Weights of a small GPT-style language model, trained from scratch on English Wikipedia: biases, 88M tokens.
Each number is 128 + 32 x the weight over its row's rms, rounded and kept within 0 to 255. Layers, rows and columns count from 0. Numbers have three digits each. The size before them is the row's rms in percent of the matrix's.

# q: layer 3 attention query, 128x160, rms 0.15, rows 103-127, columns 0-159
# k: layer 3 attention key, 128x160, rms 0.134, rows 103-127, columns 0-159
# v: layer 3 attention value, 128x160, rms 0.285, rows 96-113, columns 0-159
# o: layer 3 attention output (transposed), 128x160, rms 0.331, rows 96-112, columns 0-159
q103 093:085048159117136121085077114089140107110101130141181141114137123167181109133163164121201176132125136092109132172126056114119065168061134109199085109080166102161125125160159133164104153114113134168094136154124190077161173153134137084097140155103159147135105063114109134137115155166144127115132109072111142096094174172129153089106138132139194131141080135096132136141114078155112090090140148140113123135117143083139138063153137201122134142116141054143142082139153069111162134111187184
k103 089:199152107135128118134164146150071094161143148120115118095085106117093151104106100146070109104121095168116130087094117146159169118188191137153167124185138154102130105162081112133133142091152128092113107127201117091133127135175129111141173153080117109146134149142099118073124103109138142178144123151113057186170118128168162153101085128148118152122087185110101102147056157146102195123084134170147157089129124157134039128129154079172102085203102143125181116086139120161093125138038136
q104 098:116205104126150132104095141191154111078146122202145107123134055175096058162160100142107129171134136142138101138103166160120110172113155173131096157113195151071106159107157164133147142119173177165100202189099129126157119119110077133121145068181140143119144172117144173145089129121095148131159082175125180106105138108120164111145127127142098121059059156111071136144095096085083129151130122125180106089115077101145195161103081075121079116138113139137107109100131142108135128095092159
k104 100:169086149160088134172132130107106148138164175081084110178089149084117206081122152132157171055082166101117090168139117105066129089135145096134161072158093109143116139184151139121131127136114093107171127152136094112095150104161138083163120157117133165089136080080101120109163108139149086102135157096177105107156086115144109116115155086153147163140222078136129150120165177142168165173113103174088080114111188120145125046117149147128151197115125152101160126104168104100141119082173118
q105 109:177164111092148066109063130161111170130110094103150177138131121109119069114186112124094138192150105164127093060079137091172048107114096175186109107131083162136161120107147117083085072124153177136129122117106132162127089157115127167133131121141094110111159181112097123086107103202099148152161139090117116184163158162116127155093147122158130090151098082172173116122128178101152088063112125146148183086165115158148151133193156070121118087134150133092102197130126107158128098151121108
k105 120:144125137130147107115100151125123114077151135087060106119130097154129109155110094122196118135122160165089129143111127150100121163061101067127128207125165121178114179150138148170101173119173090111108113116196053139142132099106124115065068145158179144134074137155105136180169148090151116063131086155141123133176115115121158136159125042121106144176043175112076147132110089137151117110206116136108213153096137128119096121088148163103157109127097158099141180125106108130157118145138104
q106 086:145140176176159139197155130109116077082139108128128171154077097112143110118081141181084094179185170115084102155120119172207162124121136128108104096129093116074158135141149140192110100143182170148150080085131122106180123054092104106109155144189055113089095136116131139165100112123086114142124172145196114112120141145136112166115155084089115150130098094183068122146142142109127084103145053136142069156136116137122118091163169140085115069160093152167159124162133070119119132126126136
k106 085:116162136132098169131117145098097143158141112126110123120124179112184159135110107080168170104128171115154075119132104115080122130148117143165114142137050186124109118150038145119177178163050115039070112138156148146085179164138127054142125092117124159115141121125122117085164223083130157139143130147102144092135109143105130108142121130126134140119109172169112098131118165124148089127090161088180184164181126102112104077118084080159139168106191119099130183076138176151107083155129108
q107 090:091147137151137119097094118082149166084167067159110069163132100112124082117211138104072102096130143180121084187131141127107135128123124115140104139086125143150103166102125149107095130195152153066080090140171148133157120127147111092100060130160131085120185116117143163087101186139165116195116071101147157092142114137097141077133173112110145099127156139139116122181105079119129165126194157187099154141121124159115162096154105185105161099194112117101092111149143124185046165146096094
k107 095:159128114126119141190125162160139110128151164148147154144138150146159149166040120130127167136142101099106118080118107115104111166128122140098175093179103087100196109178157110196140112090123125161139130108092057170158140143087133112188167125107176145153091105102144123114135078112064116081161153147093077175171147108132096152144109136110136109105092100121122140118158168135094094126056176058156140116137129141136136173054127075129108162111171160128102151077154056104213091151168097
q108 095:121096188131097124094127101113111083148118130106179120133146113126196105072124151123120176110184161109116109077069101125116105128060137098124151133151123146106161067067126094130075161176149082151082106123142097106100159123170134085149104142113082170158148144162111137092109090161127116112112138118163161036102091133167145157112092114125147154129179164112119121081158140123152131105241128096091202104176104158120148108164172193127125127163109131128100151175160084118125167095118193
k108 089:175184104102166087135085164114118143106185111088110142083094046102083134167170137140136097153087094137124102187119211100167168141174104113171064145141112131128143135153140111139148179144102102160197144070121095119138126178192147154048100151146164137111141110105080109090116138126145122164125092156122131166133167153080119141151160126182109129137096151113152088144113112095154095070088112120118144164113093137151051144120160114113162104154203162130184139132108133097123056137097111
q109 092:106084115121143128109124142095123210134009083138168109133202128148120132143163120106180149146152111140202157128135118099130162109144102083127118117072165141174079136140143098132129130165145086081124068145127137104140129108093116133145156141150135087142101129156110130191089075170132156123143137096122125101106092139158148085113108145088157162083154109141159089057127075121158099145104151078051132193093177172118108179135178138090129107169134134181105094152144078153114166154084171
k109 098:143150169125151099103122104186169097120170164158129117104133132122127112078143180118122088136062109130076177123118139091132109136097146161122140140153093169083227115113127142105096098023138125156146172089140119190117101158140112153145078142102154170158149150171138067116147127114085093125119034157152144178092141141135110188107114152152091107184060112102141148190151173107142159061149109090132161100167094135107114113120125113141083078129110144148098181093133163122145132121183117
q110 087:137187121122128163132141144102104111109124116192146112137139116130138109144190114125108132107123108171097157106064114169197160124077105103103095088184148129173121135158148106120110166188154087100095130141171110145097095139094169159135158162116084152149116165161100129147142126141083177133070179082098127171081143110034163072149178120165113140083149181101066073139157107076137152170133148082092117156168118147162117087103129147123102119103165141098127103074137066098161073129066159
k110 101:111117128151055132123079109137169112148141157120117164133065123120129161132050116124146080134135200131134106156143158145094109114142156169167132070108093149147085090134131153169170151108116113204119150139115151045137136136182077094089115073168102097112147056078110069081135153116125081109184139156123141080174137179122153111094094187146105151119123119114175132098108089118093136161123110139188151130110154073109177177111157111169127113141108084156149143098159152122110139202157073
q111 094:071098187181136052118120125128146109161105121147089194094106160140115078128113119157124156194128096088127177096171216101087103122114160112183100150149049061204146122082121173149123098054161158173131128136137082163123147137113182100141087132136152088105152103116147175152149098120171163114140111091159112109121123130126128156149161140156169153110094141094126125128160056099162133146106120114156178156175127123093124163091120103061109105091118135126106133133081163126145156174143179
k111 088:184163095064163102090104144142093113165180147125151098135142139118146171112183100066137112077122115173144099135117027161205131160124095135104098130127160130118109125115114098121099140233140141108112153094145227129081084149126116132114130174125136099128080156135097179128132113197113135115097132125176120152151093095128126128104105130152084113166099105186166179134090201159131084054123159129128137092091111141146135095179151158168157139105133103139103142137143124146137087126141070
q112 085:144107172106118120122085141136138155155081164107076142112107106143091097152174146113130137169124165129138137102082147115176209156161207145148093185096192102096115156159139125095080156063116099117098148159096149124121088147076167124146112115127087158099167193116124116156108115122163114084145080141146180101074118089172171108120096104090137154092124125125136171119133114121158065118133107144130098182173195114130118107153169109154134096070139063193061107113106174099195137102127157
k112 086:094110124169151107103120129117151055139141121075173171184151136107144114129176131100115124102166074152129175115146148127082022156091073173070121140091103161139129178152124131140183156171132183133139097089141115166112173116096083122105180150091122123161124127152170138158136111147085128191142110118147105131120135173117103088108113175159111139181133103116079168123134158071140127093144144141063114121144142151070103145100085196095117159152083205097162140128175090084099081129110164
q113 096:147179162131213149183082103137152121100106117162067189114163156057139111086165133049121087162114170129077119091128084130171119126103139118140126093135158158151133134114125111116139066210116133128147124188097160179136087113140117110095100168098109115081090154114129096068105131143129143125150193128143101098113108116147096095107126117088109101175098152144154127159142133129094061130157135094071125150133163147126103207166089161125140064095149159108090211144102127183157143130131150
k113 091:058111149132085115124140179132080143174108106090141119142130106191152127167091131131081208114148089093163137136097157158088143136144134141194099117100083083148150145150096176153115139081152131087102137057150042137180168123080109130136189150107120141176165119119137193181143135135092116147087120090157128154149078147072141173121142092160120081122070107157115161115089129175172180095124099136170167108153099077132131123098176069103118127066093166105132136125148082125117128131139110
q114 095:176121111097142126054116149141137178104086163167099122193105095145110121128185124166151132147110106068137116154125160150141133147095177148166134162113093133088146110133123079132136166145130088069141210095108113172161189139080176133101174163142126172097126104098150067161155175110085122118120065130086095138109170129116163129121100140140166148158060113107055111129131042156163147127116013110119135140139159161105118108093130120102140116175157175134086139113152142150167130105169127
k114 092:158149126149077120147155118127145124084134087099169109086167132104144103149135086062100145151121205221195164091109127063100069160113107118096139117165164147149107184135110149140109142080161127104116090160135175048097070116141056102155084096098084127168087165136113180122150093145146148115127120137126120183101187133157170139120124065099177120118177123128143153111123180090131074118160120165117161121164141141171088097133162140143145095110150064137137137165120078169122128145098137
q115 097:133070099136105148128186105149093119143137128100167084192163113145111122136121101214175096148117106100132141144047111132178097139123142120133131163153133138175117141063186086131134122122099068147145138123191193129117171155139200157101140111128081158143159083144166107116089086147100187098151118180115115104109145111154074136089127137122148092061120154152092123119091093084117144098118136183183077135128082100111149221171116122127173148129124136127093142164070077136141176122143103
k115 086:124192135111117171079075159103134155165107170167085158101115114145148102114103203107136181096172127121132104110154156149153137071149085046169123107142111117111157084118093124142080128085157178117116127141145141123155093151145110168104149127087161119122112175152084135161092111203145103164094171136093187171106143128135141049130169195132111103128116153086182106098198119045138129121180113075107128105090184132145115117100152150107113094140122089134131052103158159126121103166131103
q116 094:131091078117118174099149128094156089116194109139142125149117114168141131147100094116091102151136176177114092125124158175099143158115176153149148085089171100073119138109113206124139143064110091171075077156083115158100100177165129118112130109135130124121137147121109127165184166102162110134088136154157088136110186104134121084135105073101146115146151079095095150101145154129109110210155174185141117109096043125136130176117068081152145180116163134149121176120077085201139153078109154
k116 095:122138169057128127208165098108122163166086171102119109096093170073095113142162151178119112096105101069109139142119191073147122097169098175089108186144111106152091104134095146128154144127141129126177193157087148045132114129125112084153151102117091095128078111123180128117142115123102211116104178101095136085102095162114121135164143127142157153104168166158113114132154155157105145154134081094212122110139191163136139153143173153090118158087068109067146119149178129110111095148145112
q117 086:115152121078170125164111159108170137084117125168110161130133058048136151139075109145155110194132157161109103093099155134106142125091148161201111141133106127073210164156093096147128141130128072092080119129182146084066172124085107184143159125074117101050153146137121132109132106173146131075127079166142140155195096125115125118110140117225158139143130184139125140153171161099130087097110158087136122136077121135117165104159125130132135143132101120120097110119184121139075110172133062
k117 092:159131153104069119065123106102141093125141107121121158140132209213123115150155141154082148103120091145149068165115134121189107131122068110120134109145047117160062145070165128116149120097105126092182138127162106108196116155159155099143085143176123162202061129126088144134143126168198094163116145123132096149117143118063113106160108140069173147094093043132103126090146112124168137148103136164162132120128070149155099102118161145142175108183133131121118129158059114109120163143139135
q118 082:086185115091218118153135077182124143143096132116062103116096108121141149166113126190165148198109136084098146107133130137136131091152115145172116075144156153125140070154162136114066138176100136127118149159098086093152130138127127040122111180141141126096109103119128126089183142203095111169145081145154138131166142089116139133138137087089095136133139157028139043088104129146114192120130194098121087101118115107144167166106144143158119131124086124191151137152060144143155128140127118
k118 089:183034119111097143135119131115184155101112174116111107169141131101088116121148144074110141089140105169168092134126130081110124087127165183087170179148101085072104192095106107156123102105157118139110117097152150091111090068109099199129110116094167159154172172118078114182098135092104093101157174115132110133128106156112111130152133148211136113117152131100141164169144074143155099139145078169114167166131095165119154069163152075151177145137151110108155148116187157078141084122158192
q119 104:111130135148197068097120147172121128125114149152146137150146127101109145071137145133123122182168141136108171071127112113103103150114049174168127135137153127131167133088112157143169160169127172110107128106091074146149146169122090095116099149096188101126092129159108213114196046181110121159119153093149060154100115103081137122110160095146067120163116180169112109071102162143095080108176179193115158137150116128126114111106138139145146128084159102092097173144161142116129093035104112
k119 099:177096123073085131118099113080116101101169089082136126092122113096128109196156104085183111126064109148157090073086143130142061175115146078141134143145166097159097114101142101131114147112181113095116120099180122097150129147125176146139107116147121104106099118099100091079156220072142175090141121183173123138164136135169164158138128062154182189143150136110094170151141148152128170132143101120124156095132157134129114170136183081077159114175129181101153118087047096136148150124139177
q120 091:117127108149149147126119145114160108150112196189083159172138109091133156109134159131187135120060118163087138127157124149189160182103165136178111094128114177076142116115136084144135128044118144110163085085103128181146159172111127160118127098168095170124117102143086054077113130142099111133153112157125085081099099138130127113114153155163160101086121164088114113091067152119081143069079076124171191082193181077152139108145140154151115171127111134190152158123062143104108101122154125
k120 087:136102150134107090062144113141103109111072119100126164135134179164154120123165127108147141160186097133163104127062100109099129083120098063062147160090149105180116152134181119092095129152128090141067162120189126083169163152184164142117122160123093120110155146130146144133096133173166134158112089178114156215141137113140133118114124125135093117061106103145121111136148087128193100131206156120112136188121098124128158149129117152115194096193113108074064065172138090108139084085087123
q121 099:094170103117066114188071167149151062142104146146180133124128106122186141098096111181139165138098125158216156137173114123162132127165084046070144131077117159123109112166069088055132144092196139150213108154124100150160137112174135167121114109075107103126122087114128164073143128144124139183103127108112137159134129057176117145121135185126174137115119152111140149105145140136147100095179161157116094074150124171091147110154084153122106116096158111106135116139103175114118150077125095
k121 102:153034159107180089057123102131141170163095146109115151131156110149141122065192149093166111194146097088116152110142138119134135173118152188132106160142143099149193144122138130147089125083076120063085101133118154131139142177136129109142126114148125132101180137120094124222093091115175166118118168133129114086084105176135144145117141071110116151102148117106148118160137106104192108028103128115117114160121126087123046170123134142125115144165151153156073075174096103087166131118154148
q122 097:149172142134108071072113121122153124122133099145106120111115152105110085115153136073116058150137126162175067057167141116150087162050124151146126118133121126150145125117109158184173098164144133152103109121145082117113144125116110075130100189155119118170176170124107112192159059101130125104205100164139084116148158111137126163110106092187113132129150159127115214104179172129054128110133047159135124153171165143110145107133193097111156088158102177140152136083180091156124101106129103
k122 114:158142089113074139164125117138088131127176102104083094091105124119142173158103109167139160094109153137077171182097155140114121110132124114148140100145151116092085118114131104145146206142145086094149175147110156107118118141125164122095163125158080082098062099144152133079219200095114109131138143103113145180147142145105207074074133071150142197129089160173077075135139132089142161190141154108180153085120100110162134115082101161139159161144161073085186145126080141149143137113134098
q123 118:148110149136159122091087150135098142118098131096167133086166084124120199140130121121155159147155152120157134104125146106182046152157139122163115117182110083173152117121110117145096113138178089105137083138156074184218125107168153109085148184122107169153152141127055127102125061158130076131132076143083159110139142128097157138070117081124146087187077104141134157120109137143140115051161113095118179111121116151119127126196112184108135049127143175126127140185146102160158078068135132
k123 122:167200109115127070099092141125119080068156098105110113166087112114123095125146120156154097146129140125103105116095157170104098214025112138150119112135102169170167149126102132174112176164154147090111121072174129129114139152112090159144110150131112129125065180136126151125130147081124148089138145106131128144134158116154170146147124117113134158107062176147126082188129161095114077080125148156121197161152132116139096097066183098111170132153155159115112178042123077104130157206128168
q124 094:184099136103144146136161096129110151111149099160081144069183139102173094141130115144137109101163098178128166073118131155148135108080162153097070224136094073094080135157125109156150147166080100087130100165102153084148161124153122109189142114182138071125120096103141160149163082122118109145102127101115137107172061137116136202161150141111155140058148115137184071128137204108101164123138107099091152127146117124089110150115195131198165126154123115132103109124055098111140154076099141
k124 090:110098142101158120109176142098177099119083147133157110137114139118116122107116157125125095121075142096130094180117133076102076143184121157127187091172104157131137143087119144145165145091130113155129194075154072163132089160139120169129108142093109133161150145139105055091125177121166145138104148153204139151078148161177152127124140150102092119094169151115043115096120097159106153122112120121143115179058144166138171076161119151091152165143123129163115059159192118101087099190141026
q125 086:188082095106058043126107154150107117120107128093139118126183135192131126126151165062157156130131144133075154097129142156081142112176145096076148092152165132128151092125156130110142110150189152119091171086137110104155133138107178085087163110137110100114129129062154106132164109126133135121086130079205115212149111109133143098135158130135150084139110189124118069080063129116109083070163184138126180137164179178179115070130148100106123151158142134104140167087157125090121167123094129
k125 094:135157160134210141137144091110157122111141135133105147156093140114112131149178099168142089160122098122154085110102111091211022129078104148201107113131128130123094104145087166175125109132121115149096127143174068114190118116167088139166141147110101117102104158198086124183143162121137103115214142129047123106122129143165141111103101102191143182121092121124087140183151106136120150172165096133132103112138137086108115158105157136153107040157139122078125149163110048125135111135152108
q126 099:096125096147160095121118099135144155139142119175122106116207124114112131147089133134145125118064142119114169147159076175128129164181126099139136132147185064136134116051080111148096057081123138145188162115157109094137149173175157131146164127046140088171131052146134169103127111130147147118089135105080156137148094099074142114148170152048142117164180121162129103101093073115118155150101115125129076144149112144138127124179129113092102153160176092188085055137123106100143157176157072
k126 100:127152122093133102143150124133164129131094165166117094149151145117118156125128124106124112169167075124216127082111166084118189107140107130110132132116073139155179107167159124047155104168138115131098124089120188172161101105137121132190106097147112146118115191100163155124100170144151128163087130154178084134086097107226092192124102175132090091084142113068182143144172155146123113048099108120102123135090092116111100122110124184167130088068116157093098124145091153161075173115153135
q127 091:121128123106139177198161120108102102165181088100089105143112130174124128151071165144100088116082101145140115163076163125082173140180144156127152141160119076101132089157099100073106121160084098118126160192119111056193126129113145112168088111150158097136140066183096093160083145175163129178153104100120118153064178127109141114137128120098152183130163080163124065110131127111132139116174165180120086056121101131119154159138141093175163161142165068111116139074078115124143102153136094
k127 100:153135105155098199166124084092170162141089153099098199139103115119085103111140145149126146088157108092165112152188095071180105052182166100116109129112126125123089168109150167116168170116086145145102119117129122076121157149139098141076148143127146130116103148120134118092156134085156144134111134183083212124187119159133091111116117174149181105099101179074135134116072147136056165153090125103138064157085126122117137178126165157141062112116115090170180078173147188136113145121136107
v96 098:101192158104126158124124080178110110061105155148112126135108182154138113080158156129084071091167166154090133150090166081069176136074123092170150100144116161152116175101167179034097148157107228116071147138157124150106087136151104118148139137111181119123135128175118161165123091123113175124135117108120104130143170128123113155148132145111115101140147158125149068118148136126147157157098028097153112144088124154141133196084135126109181095145113088121187147072111155116160125121117083
o96 098:130066185140142093084108164107103095118093118160147154089126142127132108148128104121120151164178135132161155128121090116086129151118190152119099170081106131080071131143118126166144157146115078124097135119108139153090150084150203082139132097122123087159133165086171138164095114126130127136146137157209148078073103086128180133153153099135119222116134121114158156110127139130119084120133166157087055163179140088139125101116063194120106185124105209122084080091187108125113158194105118
v97 098:156138157164125156173166165117133155117154143059175112136129083125069175171136129078143108169164130137113095090136130054163146128126089112112108162140116109088139200170187128126180075113110099056185136155130122154123169124141106156110091149135153123207126123106085135104145074159158137072198182150138123097124069117077153100123103114149109158123169123180119100127116122121070150098166163104120143124135144068170140097114076125105086103192147082141122134106124177097188089087141115
o97 102:110092160069172085093176127109146079158105097133141139137194169121103115156108154140162153107079109135135173156094116110116085106086155128120136125126137139145085195115116103121135164114095137160098141133107149082158169149154114168048146155090195154167083157150118141163078135108169087142043101167094102155098132179141122118125126165130119067160134072117103150176137099180118132156105154152053103154121112174090057155126169116149170179093076158170109139168141066098123138132104149
v98 121:132122128129159155116130135086076142173137134140179152143117115106113131181177121127153199172116112089132158162183083203057155161158110136142113149098156160118126101114061108087107163151128100139156166104174136117127137164160156141128139069044078106041125100148113121087135072171098111130118080140154104151114111130115056171087107132174095154106139129137146197113130119068114114132166110170088163125153129184133118201102161148147132160115059097103119080089119142105108116140177139
o98 132:189157140185146133144096099149104119077122149161129147127122093129155158108116138147108047090116123173111068142178189158183148079135098142142122107157055095091229071152169154124170111092104149080178126123125124173098156064127106154115128142167123144093072130088140053102138204158157083157093127110147169112185184179144121150115128139103162094186146145089123107133129162114127144068110131073122113129064098155132117110138090126132142111118120113137131182150133118118120115129080125
v99 105:118171098116146121161105085159093129165161137128172172146128114115135132151173135117185148177169160139130073129208139106123141180170101083083095118142147123086157175117149184163132155122104102115113160176143121105111081117127092099112125172099146100141106106060151166119084135111124129098041071119090122140099056153079156121125146108143064109104153190098100150101188104147179101139147124161112132128125147049172107084129097155099080142163120106121149147133089107111164189174100190
o99 111:095048165100117148048123126135095099110106136124073161114134141091101120125084141104117115069069127104143132188081082093106042106163143118152118150136121134196124151112106141134129055096131170136106070110178125138121152177099088155112139184135102205125154114166122063122092152208125095193208115090141125181129175153168130121134170171126130131120153074125121141176145123094104102159114120138189126127176129141133159120105176123155149158103108164137134148087107140122165120147134114
v100 098:176141150128131174092124077122138052125104139147115099132103117071113164185050088150111091146133145083169110085116134135124076146105121195097094164102072149052083130184154110089103116162128142198101126113140174203169160120107165173113099136129096116168164160097103105123129084175151123085152191153112170143103104124108107119130155132156121101167129119160068116146075160068103138162155133056171122128155113045152131134167107116175141157154106146129129154172119130150124120139098125
o100 108:136122132110146125169123163115142170138150154119108201126180131077152107069131128107126154094107147146156197096125091094084113136140153126091192062147180095131138197054086086086136146125105110070112115132134098100168139134139114097129137132100149117086117078124133140204152143068108092131153106111132113132135107152110179119106138114191069114153058158072150134185138116168108180168115173113038098091120110150099089163138150135154118101140152121203123147110174162140158117124185141
v101 106:133095100142080161124146082107125109053174131181119131140177154134154187102141071088167182143081124063113166171168138144082101183108094151152113183168147052142128135099097099158129175094152099111136163167167150164163121168124187145168115123115183160077111091134110155115065066104148086142112146119140092141160161117139060161105082128106090127180150101069121132112158113099108127160160149092168157110136112149190151094136146145121141110107114102090110128142125140149072163150075099
o101 103:150111151167155083164148163107090155171091144139144183087074085157113118153111144171113088172116074177079078124155080134154166124150161146140167086092059176124149136159179139122116089135131126140120099113082127101110117067135105106180148106156112088092140145122152066120136219150074172073159122132143146180136082171114124132127095133119132136160138122193102130096124175098200162083105148069115112137161107121081122167057125073148165141119172092128122120098163110133126114164162119
v102 096:151143118130132109138099100168157130139073158151077130088126125108124166124073121102125143121096137147114150128129156129134156109080102102156125087165096117145138158178064161189137142135101134162112113146138149159096088065138097099112074144177100112193136086127119083183160169089088120155166102157128133143089151158184144122129119127071183083161095128168183070117141112203135104145122142154126102102152112174107139066090179070021110127099167113117154102214128131143156147167088154
o102 098:083103104129120148108117111085089149174159074073173112128138162123117102099121138172136103148153120014091131135122144148128127121161117108108163167028151141157136136063128138109089097100182160133133089097105156133149063196131123076148124105083134128172117181162130149128097115121166173098099132129140118173159130101177140132144189106151090150107179134092168160077098124069142136115150114152187153104141134084175127201156098181142117112155151105107087080141156141132068135176155108
v103 089:127083161094145191116202121075129124103219171153160156127113060110080116127117174078108159157126147097069128100135120103097090175072145157151073164122220091079114081156106135137115147149159123139128110139138096093155160133113119145150157138110137156136141116081086133137094117155126052114156167123149136052141104105146118132146104137154072108178146136147143189139092085071103150103215122118133175113123060178134138141115103137187096136147117095144154114101106147122129136157158146
o103 091:125139125136131097167160129139108166118107102220141095131160155125148135126117147192121132166155107152122119147091112128112116116118124176094140143158111157120182172098131115110140104082052076104136128158067110138088187153089146144066149148114134110136108128141151056097155158126094105166118109202076132134157086188130046111066128132116142141140113087147044184133114127127150157132122139160106155129125106062092126155107107111151170171117128170194144185184121103183124087078071093
v104 095:129141083129098103132100120134132155140163119134121084153124127137112096201163102111055111100164104117154149158144131140167175139101153123065181127163037188089162146164088134143084128126115115066154123117115112072123159171184102137162145156075104134158156164137079122138140086185121149063168142134144091142126156067090117076113179140146150105111112048142060119125158113132084111119128166093148135065116155169079118164169106188128156167107141124124128177149111127153152193125132173
o104 106:152143161155152131124140084138135134117109149100140151133136110028142123113104155153131157154162179143123188074135130139097100105103153096119077154158180119185070160121142107147202121132118131100102127140120144129154123084120145112095153120165145099115121146069110122199110174063191127131132205090059108120116146137093189194163133194084063157146104172113110157157128120104123079116105145150123154192119124155126107132077132125153058134132143092100156091121150119120081133097097044
v105 100:088155121136093110196125110128049123160089101074074165108173208152170082113195127133096133137151154098165144141114097153136111111089099145200136094168107134106127174074208137132122121146135179096060125094097138143086117079153103130078141141156158152182132160098128152148123108155133164133116136150120104106134095103115123122130131163092184143146093085171153157116186133164047143130100135099156125104084139197109198124140146174078138101138119096106147148087145142092164078108144113
o105 103:098107150111091091024148131172147108128157162174204063087090100158110156137156138151161115075123129158115147078185130092138175122146141087092112163134149132147098101146126160145137157086163092153177114095092176106153161149148161112145202109116117145126105111071188149148153179098086140084096159120132111122052153160170177145125129085115081142096178161128117102104087091105111143168120124116097150163162100129182083093119113104082141167094132147153103100094154110098139203111118147
v106 111:073126141166124148132112151147170166128109131129113093161125073165134132107090114132150207110132124126148129139147097085137129148149156097108106140109112121102081049147120066143122121144088102119218149134162147104114174187074098160108104158115073136096067096101089075126151157160145140098124128153111153157049138104148113141062135107128134134117149137114138196095108120116162183132155123132110146179171144134130077197169147128156096127068116188110080129135092041138154176174196140
o106 121:193124149127149142169097126103161110102166116105115126193069192098138141102130134139122093159125091152124128127091160083123062148155128151100110071105126149140176070112105154110129117087162155110116110130148103156111120101175108152165119103160106091096188158157142127100190121114149154136121133125085117071191121133132098150162135136112089056168159121135110107177177149199089086102128155125113179143099176125113128069117175162113112139190096040143187133147143174151096057096093083
v107 093:120095119170145172116139093107095073140128122138095109151162076088102198074141072121126141114120105122046068090140104156083123149152101127115125119160163133144105117126178149166159114112107120087136109102150115127156077143098156125089100087101131126063126108077156176180104118166069113158097142099125154091124095156121180125109162119128072187140125148137167180138239165161173151123147094186103154140184119165099162142140177105127088148114089160132111105117149161111136129155205077
o107 103:082123108074138152171076123137142160108061072118118108170097162136099096161148161083110098137151112174138099130120151136157106097120071159129127094126060177129202083118085153112117137088145146145103178150100175119122183116089149076161135146126103188099152141166128113111126185181122111136114118153094131191144168166158061103130095158138185060157150129125129181128092121144085143168082145103183114128116136072175061075147099145103129127117125122089151184109176091144112144129137185
v108 104:161130165134175112108171130142100152103090198126099159079085150120060075163082135105157142174118164166150145102089096188132114088109120148134129094094098184154117124156081133166115157147113185163120150148178068139155056130162109150087162044084144117067151061151110119125119135165131123108145115097155143113097122151174087138163087164082120126132078108095141196108107097141177134121162152154104081125149067173086124136112138115169141160104206125095147126137085149128126155135104159
o108 114:142130116165061168163058150154130111142128140146125064123107051120177154068154124200104093101134112095080131127171195137116169099104134108126128154127140113088182137117144086065154103028139100098128111136119151160084147145125121096177083164106147127158089169110104124115197091124182097130133088135128137109179156127079142100133183079147119169120156119118188156116083125141134141102149184158177137083124148134141168142171059108121103114130111165142133163171117127148093123099183098
v109 079:166156093124170160159108104161148091154138162108173136105162146166129124089056134129161123146194127149160070158139142122154116106177122115093070166097114135115094116131102144127159095092146169139160164065128140118087108143114100147110084107085170174036174121134059063184143162123111158108065116105125150185116106170131143112079170085044109123125133120163090127140173117157163159117142099125140159110123110085166130138142162110189139141151151110122132115069055121088116164184092137
o109 082:099100153110069093070113118149130153112102117147044087158092107075139134168141115107127139115161080108155154097172105124068156194134146143127119119114153114167150113162112145148166164167116145112073116168165086165178164115123081129181098183131037130106138169122183166134121116138160095185139078164145170126143146146096164115185145159175108121145120077142093191121109074076130121142104180077101091143115168129142171105136135133123088090186116127124100105145101129087097101134195087
v110 119:103133120069149075175130103196080119184121093157138190120150131102160088081123137140109122164103153146154130153046145129156116105122108152099092110172127107114121171174127145167148131133073128132099078156137108171148163042196126095099113115121124110171125145196138178131154162089077124144104133155136102137141059135141143135188114106121182112137153139135163090127089108151099107103119130123157158071105112144119246061129093150057150104120191116183142116115118139146112113113130130
o110 119:131139117133065127041130143069120164069166172168181075121146145144099142186090147164177122080169092054099137079151121134133145117157113118173136162131192166129153173057147157150093118134158117110154145099104135082149121198102159118081118143142155148199147126145075112128112088105122158135143098106119099103099209095142151082102160165119130121066122128125093184133143083061157151135182076116150108130111144098152134171135129129100085138144113131122091096143145077139136159116145170
v111 108:151143150117155135173130114159076137107200129150193151153107118067082072127197089134114114178158098165113120111152176156126161121225153126119077119110110155126102175081140160124102100145081112068099105103132123134135125137170133143119135107061146161020081144172140200137151118129126143102128113124166173141124121114153112186076122134153123131122138138134089141085143047120101156091168153098143099085101134157109184184111131097136151151067115096097117148128103128079137136178141101
o111 106:120107106139160109105126172122141098094095141144120092121057118139128153139065149145123176086140187140141162145168099100114078140092116135177102159143118179137183144229206116145169172116142175118140108137139138122089174104087120128088141168127081134125113145101069064142095130102133053130139123121100083111113222156101163076138156158151142118103126172112099190199153128145132132146084069144114110149128141128136143079147130138140103183127101117085110081129158173132080058123118112
v112 104:147143138096119187167124075081113094110100159135160106135106141130094171150101144104131099140219145046182060169153158135120169164121144109156169108102098148121083102119109129091138140091131154137109128127144131152073097150150159158116122137092166091071136066162139154128188147168069187088093126095095146144116173101114137160163156142123112115126137120116120156116147141141162138088175088098077167119131136105145060104131194106191107186093122166132117072106080088117068166158121186
o112 107:138127144174151099110119178151106169130142136129074178107131138089180095080111113099124140122084109114096142110134098093139132104142119127078110105077094102119114140133114156139149181150097139115053178099140111160133111140080106130162133139155053131099085171130142066130128146119161065138131059191144160094199115154128187127138146150172106142093168134163135072149132120155062160133137128103210188105163081128118146108152108214165143095155122136144181107121190170098112105117114055
v113 112:188092098115149076148078125147141125167105129154041134132194136157144138113157119158134152139093107135112127118086113099130140125150110095160109102138104116084141151099140134170117082111077083113080100140065150134094129112140134138121131191092127091107074117168150127111134203136114110177126148117164140145119182106124197193142115135103126138091102162153141121120096143123082082153125052181090123117143164214118185155093108066106136167057168136129147088181112155135136142220158142